From a checkpoint of a small transformer trained on Wikipedia: a variant of Muon for these matrices.
Each number is 128 + 24 x the weight over its row's rms, rounded and kept within 0 to 255. Layers, rows and columns count from 0. The size above them is the row's rms in percent of the matrix's.

# layer 7 MLP gate, 448x160, rms 0.0565, rows 38-66, columns 0-79
size [102 101  96 105 102 104 109 120  98  99  83  98  99 106  99 100  95 102  99 107  89 110 111  99  91  98  96 107 101]
[[143 120 106 123 100 158 144 123  72 152 107 135 137  78 133 149 148 111 150 118 138 136 162 144 145 163  96  98  98 120 140 122 127 108 141 130 132 125 119 184 132 145 123  85 126 129  91 133 107 142  97 132 137 129 121 160 154 124  96 127 103  88 103 134 115 128 151 123  51  86 138 137 187 118 131 135 127  98 107 106]
 [104 136 125  71 110  93 103 108 142 136  94  99 130 136 113 134 189 111 118 110 145 162 130 110 129 165 135 117 134 148 103 132 149 137 175 143 119 122 105 135  53 166 109 123  88 125 126  98  93 147 179 158 115 142 148 159 136 124 133 172 101 165 105 124 136 138 122 167 153 146 143 131 138 133 143 132  96 148 109  92]
 [103 139 124  92 131 141 121 122 120 118 117 118 131 118  85 151  95 104 105  87 101 156 125 109 114 143 134 105 138 142 130 162 146 140 143 139 125 149 123 124 100 119 199 108 137 131 108 169 109  96 108 138  92  84 123 148 132 157 120 130 166 117 132 122 124 147 150 156 125 105  84 130  95 146 117 110 154 133 148 127]
 [116  99 101 136 126 139 111 105 141 124  90 157  83 156 122 130  72 113 118 155 122 161 107 140 143 121 122 124 114 109 147 143  96 165 122 148 175 148 144 172 140 160 169 152 122 100 107 151 146 151 134 134 118 131 106 134 117 157  94 165 129  82 125 136 182 106 173 103 150 184 118 131 117 134 131 152 119 111 166 136]
 [162 139  79 123 172 154 129 119 124  78 146 140 143 153  97 178  91 175 153 101 150  76 146 131 154 120  34 120 146 119 180 147  98 152 115 133 115 141 163 122 135 112 135 134 118 129 150 114 135 137 140 108 114 149 109 115 140 113  98 188 150 128 135 108  85 139 116 156 113 136 139 158 146 117 126 141 108 130 140 133]
 [119 135 116 146 130 139  80  86 119 100 145  91  98 119 132 124 183 171  80 109 123 106 122 124 109 109  99 124  94 153 173 149  97  84 117 116 122 123 103 117 134 163 164 104 114 132 103 124 118 127 158 147 166 140 151  80 118 138 158 111  97  71  82 121  99 146 122 142 156 122 159 109 120 119 126  93 104 135 102 109]
 [ 76 111 114 106 120  82 128 104 123  76 106 133 119 129 129 104 110 118  94 109 146 116 130 133 134  85 114 166 112 102 122  71 117 116 161 113 100 159  87 156  99  93 148 132 101  81 157 100  91 126 109 120 159 133 131 126 147 125  80 126 139  93 157 107 130  87 134 102 162 114 126 137  81 125 170 125 149  82  97 117]
 [110 146 125 145 142 136 123 188 126 143 123 135 117 167 105 134 108 154 115 108 155 120  63 132  99 143 130 134 101 154 109 135 134 141 133 118 172 169 129 135 118  87 148 116 151 131 156 154 148 104  91  76 170 140  97 126 100 131 141 125 133 161 133 126 122 143 100  64  94 169  92 108 151 156 114 107 125 139 133 154]
 [135 137 120  96 122  66 107 174 175 123 155 143 139 127 109 141 134 148 161 120 115 116 133 143 170 121 190 133 127 126 125 110 104 106 116 135 140 150 119 142 126 100 146 119  99 112 129 105 135 129 105 106 106 119 119 175 114 131  85 138 152 140 101  96 133 106 113 113  98 112 113 130 102  88 119 116 109  78 119 112]
 [138 118 133 138 127 137 146 115 112 164 147 175 130 142 189 139 153 173 121 124 181 112 126 105 122  85 144 142 128 118 125 152 123 140 111 167 158 171 100 115 110 137 138  92 138 142 113 120 132 117 131 158 157 112  94 119 138 155 136 145 107 136 114 134 136 151 120 128 125  93  67  95 139 194 116 113  96 104 123 104]
 [139 119 138  83 147 177  93 176 106 150 105 138 139 135 134 113 137 137 128 111 121 145 138 126 118 146  88 108 110 172 159  99 105 126 199 156 173 136 108 151 159 140 113 196 139 125  86 149 135 133 146 167 129 130 112  60 123 101 102 134 153  67 153  96 110 161 126 109 124 149 118  97 130  98 122 136 156 120  72 165]
 [118 163 129  73 148 151 105 118  96 128 160  92 116 104 135  83  99 120 124 133 115 145 134 114 138 127 133 106 138 114 174 122 147 163 128 127 127 118 167 130 131 137 126 112 162 149 158 125 180 148 169 138 154 144 109 120 113 171 121 141 131 133 106 150 135 154 114 148 162 101  94 105 162  99 134  93 115 154 100  70]
 [138 137 141 122 132 152  70 117 128 134 143 126 111 110 159 144 159 151 121 137 168 159 104 101 113 130 162 146 132 117 134 118 122 182 142 132 161 137  95 120 107 116 117 148 134 129 104 129 163 158 156 119 108  90 115 105 150 148 131 114  89 151 143  80 105  98 113 119 106 158 139 136 119 120 113 111  60  85 171  94]
 [137 108 113 122 103 132 154 119 131 118 145 135 135 119 144 138 137 103 103 131 141 155 118 143 146 117 141 161  91 120 127 134 155 128 113 143  61 139 102 153  93 151 137  96  93 125 160 125 104 158 115 131  59 149  92 126 189 165 168 131 133 107 119 137 126 156 144 137 127 120 138 147 108 105 159 181 122  82 144 117]
 [162 134 124 165 150 119  91 112  92 151 125 141 130 119 112 117 143 161 153  94 135 145 132 122 136 100 112  90 185 125 150 119  90 115 116  93  98 115 128 164 150 114 126 145 105 179 160 114 122 126 114 165 111 121 150 156 130 150 136 151 164 110 130  85 134 151  96 116 118 131  99 127 140 140 152 153  95 147 148  60]
 [ 76 111 178 121 134 108 149 122 151 103  85 150 104 138 130  91 155 130 145 149 139 135 180 131 118 149 104 139 147  95 139 139 122 147 165 113 120 140 125 138 118 133  89  95 129 161 133 121  90 171 126 189 138 141 103  69 126 105  69  77 132 130 124 145  76 136 112 107 133 146  99 105 141 124 100 161 137 141 111 166]
 [145 126  98 130 108 131 186 108 135 133 144  97  97 152  97 111 124 143 154 157 159  95  92 150  86 120  99 126 120 153 121 123 101 141 138 139 134 145 192 131 128 100 132 122  97 134 120 154 121 164 125 130 127 155 103 131  81 101 113 107 146 108 145 131 100 143 128 131 104 134 116 119 104 171 144  83  98 127 151 173]
 [153  79 122  97 143 132 140 118 114  95 106 155 125 121 146 147  98 133 177 151 127  92 145 152 149 138  82 171 147 133 144 116 115 132 105 119 108 148 109 101 177 136 145 120 144 136 111 140 130 116 135 172 175 114 121 150 148 152 114  94 112 147 116 125 121 146 102 153 101 115 148 140 154 148 113 143 170 125 103 144]
 [ 97  87 111 111 154 138 179 138  92 128 104 154 128 117 150  93 111  99 106 168  77 193 132  98 140 152 119 158 112 123 114  84 150 161 110  93 152 124 121 104 138 108 141 108 140 127 116 125 108 132 160 162 129 137 142 115 106 138 138 127 117 107 122 145 179 135 120 124 118  93 120 135 140  96 140 100 135  70 108 128]
 [110 124 169 103 161 132 118 132 139 110 139 129 139 134 124 130 122 142 140 123 114 130 140  88 179 128 176 134 109 151 143 137 111 128 139 135 115 185  86  83 124 116 117 140 117 102 141 156 123  94  57 107 152  98 113 143 192 112 106 192  97 166 118 118 100 123 142 129 130  97 141 146 118 127 122 128  69 132 136 113]
 [139 128 118 102 120 174 135  62  99 176 104 134 119 123 124 168 141 115  99 114 108 119 146 124 118 119 131 171 149  84 178 156 132 130 132  91 132  94 135 149 145 163 143 118 102 134 145 179 129 100 140 187 152 171 100  92 145 110 113  84 109 112 114 112 129 141 119 133 124 113 162 154 136 170 129 130  90  85 144 115]
 [ 94 119 140 133 119 184  81  68 140 175  91 125  64 128 123 134  94 116  97  95 150 109 138 101  91 105 147 100 122 127 123 134 141 116 117  74 156 125 111 137 118 129 129 150 129 101 119 111 133 144 116 127 148 132 146  80 156 148 120  90  95 117 161 167 140 151 101  92 101 106 143 108 112 143  97 124 151 129 151 156]
 [ 89 125 212 149 139 125 152 119 139  96 173 109 122 120 139 119 114  97 113  95 166 163 113 151 109  98  99 108 172 120 114 113 169 126 104 139 129 135  84 128  93  40 143 118 139 110 121 129 122 103 141 123 104 137 157 117 159 109 120 130 139 165 127 123 118 115 108  95 100 112 128 103 106 103 116 114 121 144  92 100]
 [116  95 138 132 129 133 142 107 131  78 143 129 156 128 106 162 123 122 126 187  96 148  98 129 149 126 104 145  82 147 133 117 104 101 138 122 158 107 145 152 116 136  82 119  72  77 142 145 116  97 138 141 112 106 137 163  81 117 122 151 114 105 114 121  99 123  80 119 171 117 125 111 137 140 139 118 150 127 138 142]
 [125 123  93 129  87 159 100 153 105 156 133 142 156 129 104 105 133 141 149 126 145 120  87 151 142  82 172 127 135 174 103 112 126 150  67 133 105  89 120 110 116 135 106 152 138 113  91 169 129 146  96 152 148  92 130 122 167 143 181 194 105 145 113 104 118  78 106 156 119 134  95 128 133 114 129 129 149 135 151 102]
 [127 129 134 114 161 136 145 150 163 117  59 127 113 132 141 131 143 133 157 144 108 141 116 132 175 100 106 138 147 124 158  94 143 136 173 121 133 121 145 123 124 125 158 104  75 121 142  85 151 127 145 183 166 128  96 103 162 103 130 121 145 126 124 144 132 150 148 141 145 173 124 168 115 157 163 157 116 109 131 124]
 [153 138 123 110 146 119 122 117 154 159 116 139 154 116  89 118 112 126 193  90 120 133  96 147 125 130 120 110 161 139 124 117 101 153  95 116 115 149  83 136 125 101 128 120 123  90  83  91 153 157 158 136 143 165 161 111 116 161 138 149 147 112 152 140  98  93 122  98 157 106 147  79 113  86 109 147 112 114 101 131]
 [121  81 122  70 137 158 129 169 133  96  39 141 133 157 107 144 114 117 119  94 117 115 108 143 122 122 142 158 104 130 168 138 143 114 155 136 117 136  94 140  76 127 143 160 129 103 113 124 107 125 118 114 126 169 151 152 130  98 148 100 100 116 137 130  85  95 110 156 115  89 150 146 109 144 120  87  87 104 106 105]
 [126 102  93 114  95  98 139  97  99 107 134 137 148  88 119  91 100  92 160 119 140  97  82 116 133 112 109 172 144 122  98 119 131 172 148  77 156 144 138 148 120 139 127 127 153 139 146 122  99 143  97 108 139 163 123 121 139 137 144 127 108 133 149 149 136  93 152  80 120 149 112 101 140 121 130 115 143 123 150 118]]
# layer 7 MLP up, 448x160, rms 0.0551, rows 38-65, columns 0-79
size [ 99  96  98 104 104 107 101 105  98  99  80 100  99 109 101 100 101 102  99 105  93 104 104  97  89  93  93 102]
[[103 146 117  99  74 122 129 127 102 143 121  79 132 101 115  59 154 113 158 152 158 138 108 118 145 117 108 106 136  95 133  97  93 127 139  95 147 114 113 155 140 136 107 120 113 103 158 162 112 102 124 152 147 132 157 124 137 129 137 116 125 164 125 142 104 115 158  80 113 118 136 100 141 170 130 103 145  92 145 129]
 [178 171 127 149  74 124  90 126 118 119 138 128 167 138  81 104 134 179 143 145 166 135 132 125 126 104 119 108 129 129 157 145 119 127 102 115 116 133 159 160 137 113 141 144 155 102 154 173 136 171  66 137  92 147 163 155 136 149 119 155 142 114 138 132 144 106 130 110 114 126 124 124 140 140 136 170 141 151 163 137]
 [111 179 142 101 160 115 141 137 190 112 116 137 130 111 134 162  87 100 155 140 126 176 166  77 169 116 107 143 129 143 141 156  93 121 116 138 140 104 168 135 129 128 126  88  44 148 141 161 141 125 150 116 106 142 130 149  72 143 114 148 132 121 115 105 154  91 147 111 125  98 100 144 112 131 133 133 138 125 171 111]
 [170 156  95 102 130 113 130 135 144 130 104  98 149 150 163 170 113 121 124 124 129 141 139 137 128 156 129 117 107 133 168 133 127 148 113 131 161 124 151 178 116 141 155 154 109 163  55 164 104 148 120 145  72 138 101 118 115 118 140 126 108 129 147 176 105 129 123 118 100 121 127 139 127 164  96 144 113  78 159 160]
 [171 165 114 141 130 130 175  95 109 138 144  95 125 159 147 107 142 157 122 117 125 106 131 150 139 140 115 143 116 133  91 109 147 152 143 148 123 129 116 103 169 169 120 117 166 158 152 124 155 123 142 108 145 151 156 141 152 101 105 185 152 140  98 122 115 113 158 146 139  96 112 119 143  98 142 205 110 140 124 108]
 [108 104 148 162 146 151 109 121 117 103 123 131 140 126 148 148 142 159  94 166 136 128 128 127 168 103 114 158 159 146 104 162 109  99 130 154 120  74 110 124  90 121 147 117 162 132 133  94 134 141 125 155 145 183 163 153  93  91 144 144 136 156 144 147 146 159 130 139  98 107 137 104 149 158 149 154 144  89 118 120]
 [123 115  99 113 143 155 161 128 111 132 107 162 132 137 150 161 157 160 100 126 154 136 122 109 136 132 116 109  91 133 134 129 181 160 146 125 108 158 117 128 136 147  78 144 173 151 179 120 138 109 156 136 155 169 148  99 133 111 104  62 109 117 165 130 128 155 162 158 124 126 128  92 138 144 147 167  82 160 157 116]
 [116 150 178 110  91 130 155 124 130 147 120 138  88 118 157 115 135 134  55 150 129  88 122 115 165 153 109 130 171 111 130 120 142 108 118 122  68 131 143 155 140 160 114 108 107 114 122 123 123  84 145 146  64 163 111  93 136 142 102 128 116 144 124 127 107 130 154 157 127 150 119 103 136 106 105 164 163 143 119 105]
 [113 132 117 106  93 126 142 111 134  84 104 124 120 154 170 112 149 124 128 100 130 141 137 127 103  56 110 140 135  78 154 144 109 107 102 126 129 167 133 131 162 148 128  89 150 121  90 119 130 127 137 123 152 130 109  88 152 136  86 118  89 120 123 155 134 113 113 162 128 169 146 163 123 115 110 123  96 129 188 112]
 [100 155 127 154 129  85  90  90 135 155 188 119  91 138 172 115 166 143 163  77 179 110 128 119 139 116 130 128 156 112 175 152 136 116 121 164 143 156 117 117 149 177 110 113 159 144 146 176 140  80 129 153 143 122 125 142 111 148 102 134 160 142 175 118 138 130 149 113 122 120 161 137 120 109 147 163  74 161 150 110]
 [ 89  94 123 136  88 103 167  92 147 102 148  94 116 122 113 105 136 171 139 125  91 103 154 117 123 113 168 102 157 117 122 135 166 114  99 129  94 128 147 142  98 117 131 134  91 133 140 134  71 130 103 109 169 116 134 162 120 157 146 145 138 173 112 176 141 132 119 157 112 127 100 146  94 139 147 120 103 149 122 135]
 [131 105 113 136  98 155 150 132  52 103 109 116 141 122 123  97 130 114 123  90 137 132  85 138 148  74 159  92 181 111 150 158 128 122  80 143 132 185 146 137 140 129 116 109 139 133 142 117 174 127 120 165 146  99 118 129 136 110 181 150 132 125 139 104 153 151 158 106 139 128 136  77 112 110 168 135 132 183 150 148]
 [117 103 152 165 147 102 179 146  97 142 155 154  99 115 154 134 110 127 185 112 149 102 148 100 158 103 110 132 100 129 132 131 124 117 135 119  95 168 125 114 140 127 116 125  97 122 166 101 106 119  87 137 124 125 130 124 118 120 115 147 152 138 109 129 126 136 104 133 151 128 159  99 114 118 125  95 143  93  81 137]
 [148 133 133 100  91 128  82 150 161 116 100 144  98 152 117  96 124 106 143 156  96 132 110 121 155  93 165 127 122 173 112 109 112 129 125 144 147 151 161 119 142 100 130 137 161 124  93 128 103 111 167 115 190  97 151  88 121 164  95 137 149 115 120 133 117 110 159 129  94  81 173 108 106 164 114 158 121 125 156 121]
 [ 97 113 152  93 103 103 182 154 150 132 124 112  92 166 119 127 101 148 103 121 118  89 108 160  95 149 165 135 116 103 139 172 131 121 121 113  94 138 150  90 142 127  95 126 114  87 162 165 160 138 128 124 122 133 168  88 122 135 138 127 128 132 158 180 144 121 177 125 119 133 124  91 117  95 114 143 116 112 101 126]
 [130 107 132 105 121  90 123 112 130 127 129 101 143 143 117 196  89 137 108 179 153 150 123 111 134 169 128 137 103  98 126 145 152 100  91  95 178  97  96 129 109 141 116  96 138 108 103 133 114  79  79 167 132 117 129 145 101 110  90 122 137 170 113 121 131  94 111 138 126 124 132 106 104 137 102 123 122 151  81 148]
 [145 141 144 123 152 125 156 114 161 154 139 132 146 109 138 146 143 166 126 114  97 156 152 129 157 100 150 166 137  84 150 140 144 124 128  73 147 127 135 154 183 169 117 106  76 132 110  79 133 144 145 144 163 140 100 136 133 141  76 114 123 103 128 145 130 112 142 125 138 125 139 139 105 107 126 116 100 116 138 120]
 [106 142 121 114 131 104 142  84 134 144 143 120 120 133 117 141 130  90 134 126 155 132 172 136 117 112 108 112 148  73 102 141 168 152 124 147 131 100 140 135 158 101  76 127 111 167 149  97 128  98 140 129  77 117 170 136 173 123 129  90  77 136  94 144 146 143 130  97 116 109 161 143  91 138 148 135 158 193 114 120]
 [143  96 129 111 126 155 162 139 102 120 136 108 122 168 123 107 145 129 133 134 129 155 132 168 128 139 133 129 134 155 131 140 176 148 104 100 166 101 136 104 150 107 127 171 136 103 130 113 163 128 149 107 158  87 133 113 132 169 191 135 132  68 157 144 163 155 155 130 151  83 106 128 149  88 135  90 128 147 114 132]
 [147 194 137 146 125 110 158 154  59 103 114 121 119 123 104 130 151 105 121  72  78 119 146 118 131 144 116 115  92 149 112 134 158 125 118  89 148  96  94  74 160 128 162 117 126 130 124 133 138 128 135 113 122 127 106 137 107 110 130 137 167 127 146  97 134  83 103 178 133 148 165  83 125 121  93 157 121 129 129 118]
 [144 148 104 128 128 139 108 116 156 157 137  64 129 113 122 148 151 158 157 145 123 122 112 110  97 136 109 153 119 144 169 121  96 128 149 153 168 121 143 131 116 158 148 182 147 148 131  83 151 133 140  97 147 137  79 147 128 149 145 118 150 139 164 106 161 159 120 151 111  89 141 148 101 109 129 144 114 131 125 139]
 [159 111 146 130 132 134 142  94 139 106  78 149 161 112 136 123 146 131 150 155 175 159 111 106 127 119 115 129 124 125 113  98 124  97 202 142 106 136 126 140  98 133 142 135 146 181 132 139 141 179 131 107 121 138 131 144 103 118 131 175 112 139 136 160 134 130 147 131 110 126 140 117 159 159 120 153 127 111  97 119]
 [113 169  89 149 121 156 115 159 107 118 106 127 132 125 140 143  88 139 178 156 140  99 141 115 151 122 109 153  97  96 145 168 130 116 159 116 190 143 169 130 166 173 101 103 137 160 166 125 130 155  88 128 119  88 129 158 114 152 166 101  67 118 146 106 164 151 114 133 140 105 164 147 150 164 124 112 112 101 170 127]
 [100  98 130 146 111 115 112 153 154 136 108 143  94 126 148 147 143 131 174 135 116 112 145 159 103 141  94 118 123 122 141 136 121 147 123 156 124 182 161 103  99 116 108 142 113 127  83 147 158 171 115 160 113 157 153 139 134 175 103 128 150 151 178 167 105 128 152 130  72 122 128 113  96 125  85 174 131 180 131 140]
 [152 125  93 123 139 156 121 125 142 133 129 114 174 113 113 127 138 133 107 136 133 115 151 125 141 121 116 153 163 129 107 148 134  97 104 107 120 123 128 112 144 103 154 125 142 113 124 129  98 163 124 126 111 111 137 150 127  95 137 146 100 107 128 137 122 142 105 186 106 142 116 153 116  91 134 185 145 150 159 161]
 [143 166 132 147 145 150 150 137 120 158 115 112 110 159 131 136 112 148 139 167 113 119 112 135 131 103 129  95 118 135 155  98 112 179 147 101 149 140 173 129 133 144 166  80  76 131 140 143 139 116 165 130 136  88 119  89 131 123 132 128 102 121 136 151 166 154 150 107 167 124  82 144 112 204 130 121  92 103 138 157]
 [167 134 116 110 117 134 123 142 113  96 160 136 103 125  95  80 106  93 103 118 116 144 150 123 163 147 139 147 137  85  61 116 158 142 115  87 148 153 153 151  94 119 120 145 145 138 122  85  85 176 109 146 140  79 100 159 136 132 135  90 105 101 127 100 139 122 102 144 163 111  99 147 142 156 123  85 141 135 147 118]
 [151 113 157 152 105 124  80 111 161 134 190 149 140 125 129  82 153 169 106 133 137 130 163 150 113 139 108 107 126 132 122 151 163 116 150  93 114 124 138 130 160 135  62  90 155 118 154 103 104 179 162 123 146 143 159 145 124 147 109 137 190 133 129  99 148 150 123 152 150 129  55 164 130 129 142  93 114 122 152  91]]
# layer 7 MLP down (transposed), 448x160, rms 0.0558, rows 38-65, columns 0-79
size [101  96  98 106 100 101 101 109 100  99  86 101 105 103 101  99  94  98 100 101  96 104 105  98  93  96  98 103]
[[119 111 132  83  94  95 181 118 128  94 121  76 175 153 122 124  94 116 101  82 152 112 154 134 129 150 150 123 157  86 118 102 105 118 116 140 117 145 143  65  97 147 139 123 105 113 157 136 108 125 116 149 141 108 116  94 156 138 124 123 171 119 113 123 116  93 110 111 131  82 127 151 129 121 119 122 139 123 124  92]
 [106 151 148 132  63 109  71  93 143 125 169 106 111 126 127 121 157  96 137 134 126 157 145 127 162 138  92 120 139  94 166 147 197 103 161 150 130 113 132 105 141 166 165 161 149  88 119 110 133 141 107 148 111 142  99 123 130  98  99 166 144 104 173 156 151 132 133 142 161 137 147 105 184 147 108 118 125 134 130  67]
 [134 160 133 157 127 173 147 143 121 134 158 105 126 157 123 130 156 164 132 129 139 108 131 167 125 142 138 107 151 114 117 141 113 131 119  83 119 138 143 122 101 116 145 129 158  95 180  66 139 141 134 180 142 184 151 157 136 138 118 135 147 105 161 165 116 151 130 121 140 120 121 116 108 142  97 141 149  86 104 109]
 [169 140 112 134 105 102 146 120 140 158 113 126 158 116 134 119 153 111 160 167 107 121 117  76 148 137 159 115 119 131 105  97 110 139 143  93  97 131 112  82 137  74 154 134  98 135 133  90 117 122 124 136 140 140 111 126 138 115 138 128 128 157 117 154 105 163 117 160 109 144 131 152 118 115  85 133 113 101 114  93]
 [159 135  88  81 115  84 127  99 121 121  89 110 155 119 104 144 117 149 126 173 160 141 153 134 124 119 114  95 140 121 135 126 124 141 125 129 117 150 116 121 118  88 102 118 110 115 170 100 145 134 126 130  88 158 129 143 111 152 150 184 130 162 126  73 115 149 178 106 118 178 135 167 133 149 122 142 153 123 156 156]
 [192 134  97 120 122 140 131 135 124 164  60 105 101 216 148 130 143 131 148 149 162 112 112 118 136 121  87 146 127 149 148  97  91 128 127 103 120  83 146 134 122 133 118 119 119 133 157 120 141 116 157 111 133 119 118 142  87 165  90 148 148 151 136 131 133 139 156 119 153 130 139 168 104 147 119 125 117 116 166 113]
 [185 156 149 137 170 138 122  94 110 158 140  76 158 136  80 126 118 163 123 120 111 157 158 146  91 104 113  92 145 153 125 150 135 140 108 136 159 127 160  99 163 139 131 137 116 131 114 120 122 130  98 197 127 124 107 130 128 147 159 165 121 181 132 139 154 132 182 138 121 108 159 147 170 142  96 153 145 144 162 118]
 [131 149 104 129  83 126 131 102 172 118 116 152 138 140 176 166 121 142  64 170 109 126 141 155 120 131 183 121 122 136 116 106 135  99 113 162 107  95 121 113  94 186 124 117 115  75 116  99 123 130  88 113  93 151 107 150 130 146 154 159 101 125 137 134 140 113 123 124 122 107 106 129 125 108 121 160 122 109 131 112]
 [ 94 140 152 106 134 126 104 159 118 136 104 141 142 102 128 100 197 124 128  64 123  95  70  95 130  76 145 131 149  88 141 158 129 143 133 105 129  92 108 137 158 143 118 131 135 184 118 122 130 155 106 153 127 153 124  48 163 109  92  99 104 129 109 123 120 120 138 131 128 116  86 135 102 117 137 115 144 179 100 137]
 [108 148 130 126 106 127 120 134  98 130 137 154 108 140 148 120 160 126 169 141 105 186 118 146 143 137 141 118 164 159 114  11 135  91 195 136 169 136 103 118 106 145 111 142 141 160 122 134 162 154 138 136 136 116 103 143 137 128 115 160 103 122 145 115 138  82 142 105 117 127 147 122 122 144 155 143  88 121 115  83]
 [196 108 126 131 175 115 143 133 126  81 145 136 156  83 127 128 132 127 132 150 159 179  92 126 114  90 146 129 112 149 166 151 113 160 111  90 144 124 114  82 152 122 127 156 119 138 140 149 180 171  93 145 141 160 131 117 124 109 132 137 108 101 112 104 142 157 143  87 140 117 134 130 141 182 125 148 126 114 180 116]
 [110 132  92  67 109 137 125 134 140 115  97 122 113 107 145 126 134 140 138 149 107 172 180 154 127 111  75 113 152 192 165 128 126 114 160 153 146 173 124 154 109 124 114 154 119 134 158 123 101 100  95 102 127 132 187 154  99 125 167 122 170 122 142 140 100 123 110 125 112 159 165  98 143 117 117 114 177 134 117 129]
 [115 115 136 154 140 146  87 149 152 143 171 134  98 118 119 119 127 122 123 120 116 169 106 163 144 101 122 109 108 116 120 109 112  83 166 119 129  98 165 133 143 124 167 103 121 118 179  66  70 160 134 119 109 116 127 121 149 120 148  93  92 143 131 105 158 122  98 117 146 186 134 113 165 130 142  75  96  92  99  92]
 [111 144 161 140 128 151 165  94 103 101 112 111 119 123 142 215 120 107 107 164 143 143 146 158 131  91 111 104 100 185 132 123 146 141 130  86 138 108 129 156 123 133 120 171 163 149  74 111  96 140 119 113  90 109 141 107 137 151 149 118 164 164 130 111 100 145 135 185 110 176 115 110 122 138 154 142 153 109 115 122]
 [115  87 102 109 102 120 162 179 106 146 112  94  91 160 174 151 114 119 103 128 123  52 101 109 102 136 135 140 142 120 164 143  66 137 114 125 102 117 135  92 104 151 117 111 147 190 110 148 124 147 110 113 139 109 144  96 142 129 144 118 131 124 139 167 108  78 156 117 124 125 139 107  93 132 105 131 147 154 103 120]
 [138 159 158 102 158 133 126 103 159 130  88 118 102  98 106 117 156 151 158 151 148 124 132 125 147 127  97 110 146 113 125 145 145 118 154 128  93 166 134 141 179 145 127 134 116 137 151 151 169 149 107 132 111 165 110  80 138 161 144 133 116 127 134 108 136 164 140 135 164 151 163 106 126 166 140 104 122 101 181 128]
 [151 131 148 144 151 118 138 128 161 136 151 140 132 134 161 140 120 106  91 135 110 145 177 103 153 123 110 138 130  93 112 121 114  84 211 131 146  95  89 101 158 124 152  68 122 126 123 110 109 113  98 103 145 143 130 178 142 153 117 157 118 139 111 128 144 101 160 140 152 153 175 150 100 128 140 151 146 107 116 117]
 [165 157 137 135 145 108 138 180 104 128 166 135 149 106 137 169 126 120 141 101 100 126 133 121 142 111 140 146 157  89 114 100 110 148  95 143  87 106 202 133 146 122 133 120  75 109 145 153 139 122 182 160 119 161 113 131 149 126  75 171 115 101 146 112  97 138 159 134 121 172 125 125  97 123 128 140 132 115 104 133]
 [190 170 170 111 115 109  92 100 111 104 112 145 132 122 146 155 105 149 113 123 136 122 128 111 102 100  85 117 159 138 120 171 124 158 137 158 123 113 163 154 152 139 131 146 140 178 106 113 100 135 137 146  91 109 165 121 128 146 128 166 167  99  85 129 127 123 125 142 133 161 124  99  99 113 114 155 102 100 164 123]
 [134 145 128 135 127 170 119  78 147 166 141 138 107 136  92 108 145 120 113 109 103  95 137 129 116 153 143 100  96 157 126 125 143  88 105  86 125 104 145  96 143 117 128 112 137  96 165 103 110 141 153 106 167 110  83 137  94 112  99 115 121  76 120  78  82 144  99  92 139 141 141 106 118 137 137 100 116 140 132 110]
 [133 129 123 121 138 138 118 138 127 106 150 122 149 135 127 116 159 148 139 124 101 149 136 126 140 159 120 133 154 122  86 132 103 178 143 165 114 183 121 115 141 119  99  81 157 117 115 122 151 130 137  97 171 108 123 138  75 138 124 117 122 121  92 104 115 159 116 185 129 146 170  90  68 150  89 200 137 152 116 135]
 [175 146 125 160 136 126  67 134 107 105 147 113 121 138 128 126 129 130 112  86 123 131 130 117 116 124 114 108 108 108 159 126 149 142 182 131 124 140 126 149 160  83  96 114 131 131 132 125 112 146 112  71 118 148 173 125 134 137 106 108  84 128 140 181 129 101 150 132 125 153 150 117 137 116 115 122  86 106 126 122]
 [128 122  93 110 118 110 155 116  99 148 146 145 148 135 141  97 134 158 165 161 109 126 187  96 118 160 108 157 148 129  88 138 123 142  89 144 160  64 176 131 156 150 127 168  69 144 129 154 135 145 116 125 145 103 132 128  95 112 159 154 138  98 143 108 155 142 144 118 146 136 145 102 175 156 164  89 125  93 136 118]
 [128 135 101 151 136 134 125 150 145 144 108 164 104 128 130 146 133 140 141 111 161 153 142 152 150 155 141 169 111  86 156  99  91 133 131 139 126  89 150 111  57 124 122 132 109 133 123 111 140 167 118 153 137 146  85 107 122 100 100 129 160 142 133 164 145 128 184 103 137 140  99 132 127 118 107 135 123 126 139 150]
 [110 115 170 167 146 103 106  92 115 166 167 127 140 121 116 178  80 117 119 124 186 104 149 141 142 131 164 110 122 121 121 122 106 139 131 127 158  78 127 123 114 118 152 119  84 119 137  90 101 136 122 131 116 153 113 148  94 129 104 164 124 143 133 137 128 115 131 152 143 185 140 118 106 145 128 130 153 169 129  90]
 [107 108  96 152 109 132 118 104 110 128 167 138 111 133 134  91  93 109 156 122 156 104 100 106 115 143 115  99 106 115  61 135 146 134 124 125 122 119 100 136 151 141 174 116 117 142 120 127 130 106 123 123 106 119 112 136 123 144 119 138 128 144 134 121 110 156 103 103 162 107 112 120 114 107  97 188 127  93 141 107]
 [188 122 134 121  71  69 100 115 125 111 110  65 156  97  86 137 132 121 112 163 144 131 140 113 137 129 147 139 126 136  82 122 155 113  78 128 172 107 115 147 133 123 116 164 122 161 150 147 126 126 122 135 150 110 101 160 124 150 114 119  85  87 117 123 126 133 122 153 141  92 118 156 109 143 132 126 116 176 110  81]
 [176  94 119  95 162 134 162 110 115 107 139 101 121 122 117 165 118 106 139 128 108  97 129  85 132 126 109 174  80 117 159 108 122 135 169 148  89 146 127 112 112 110 140 114 139 160 106 135  90 139 132 100 151 152 182 195  91 127 142 137 129 102  93 141 126 111 132 115 136  88 137 129 109 185 155  93 103 151 109  95]]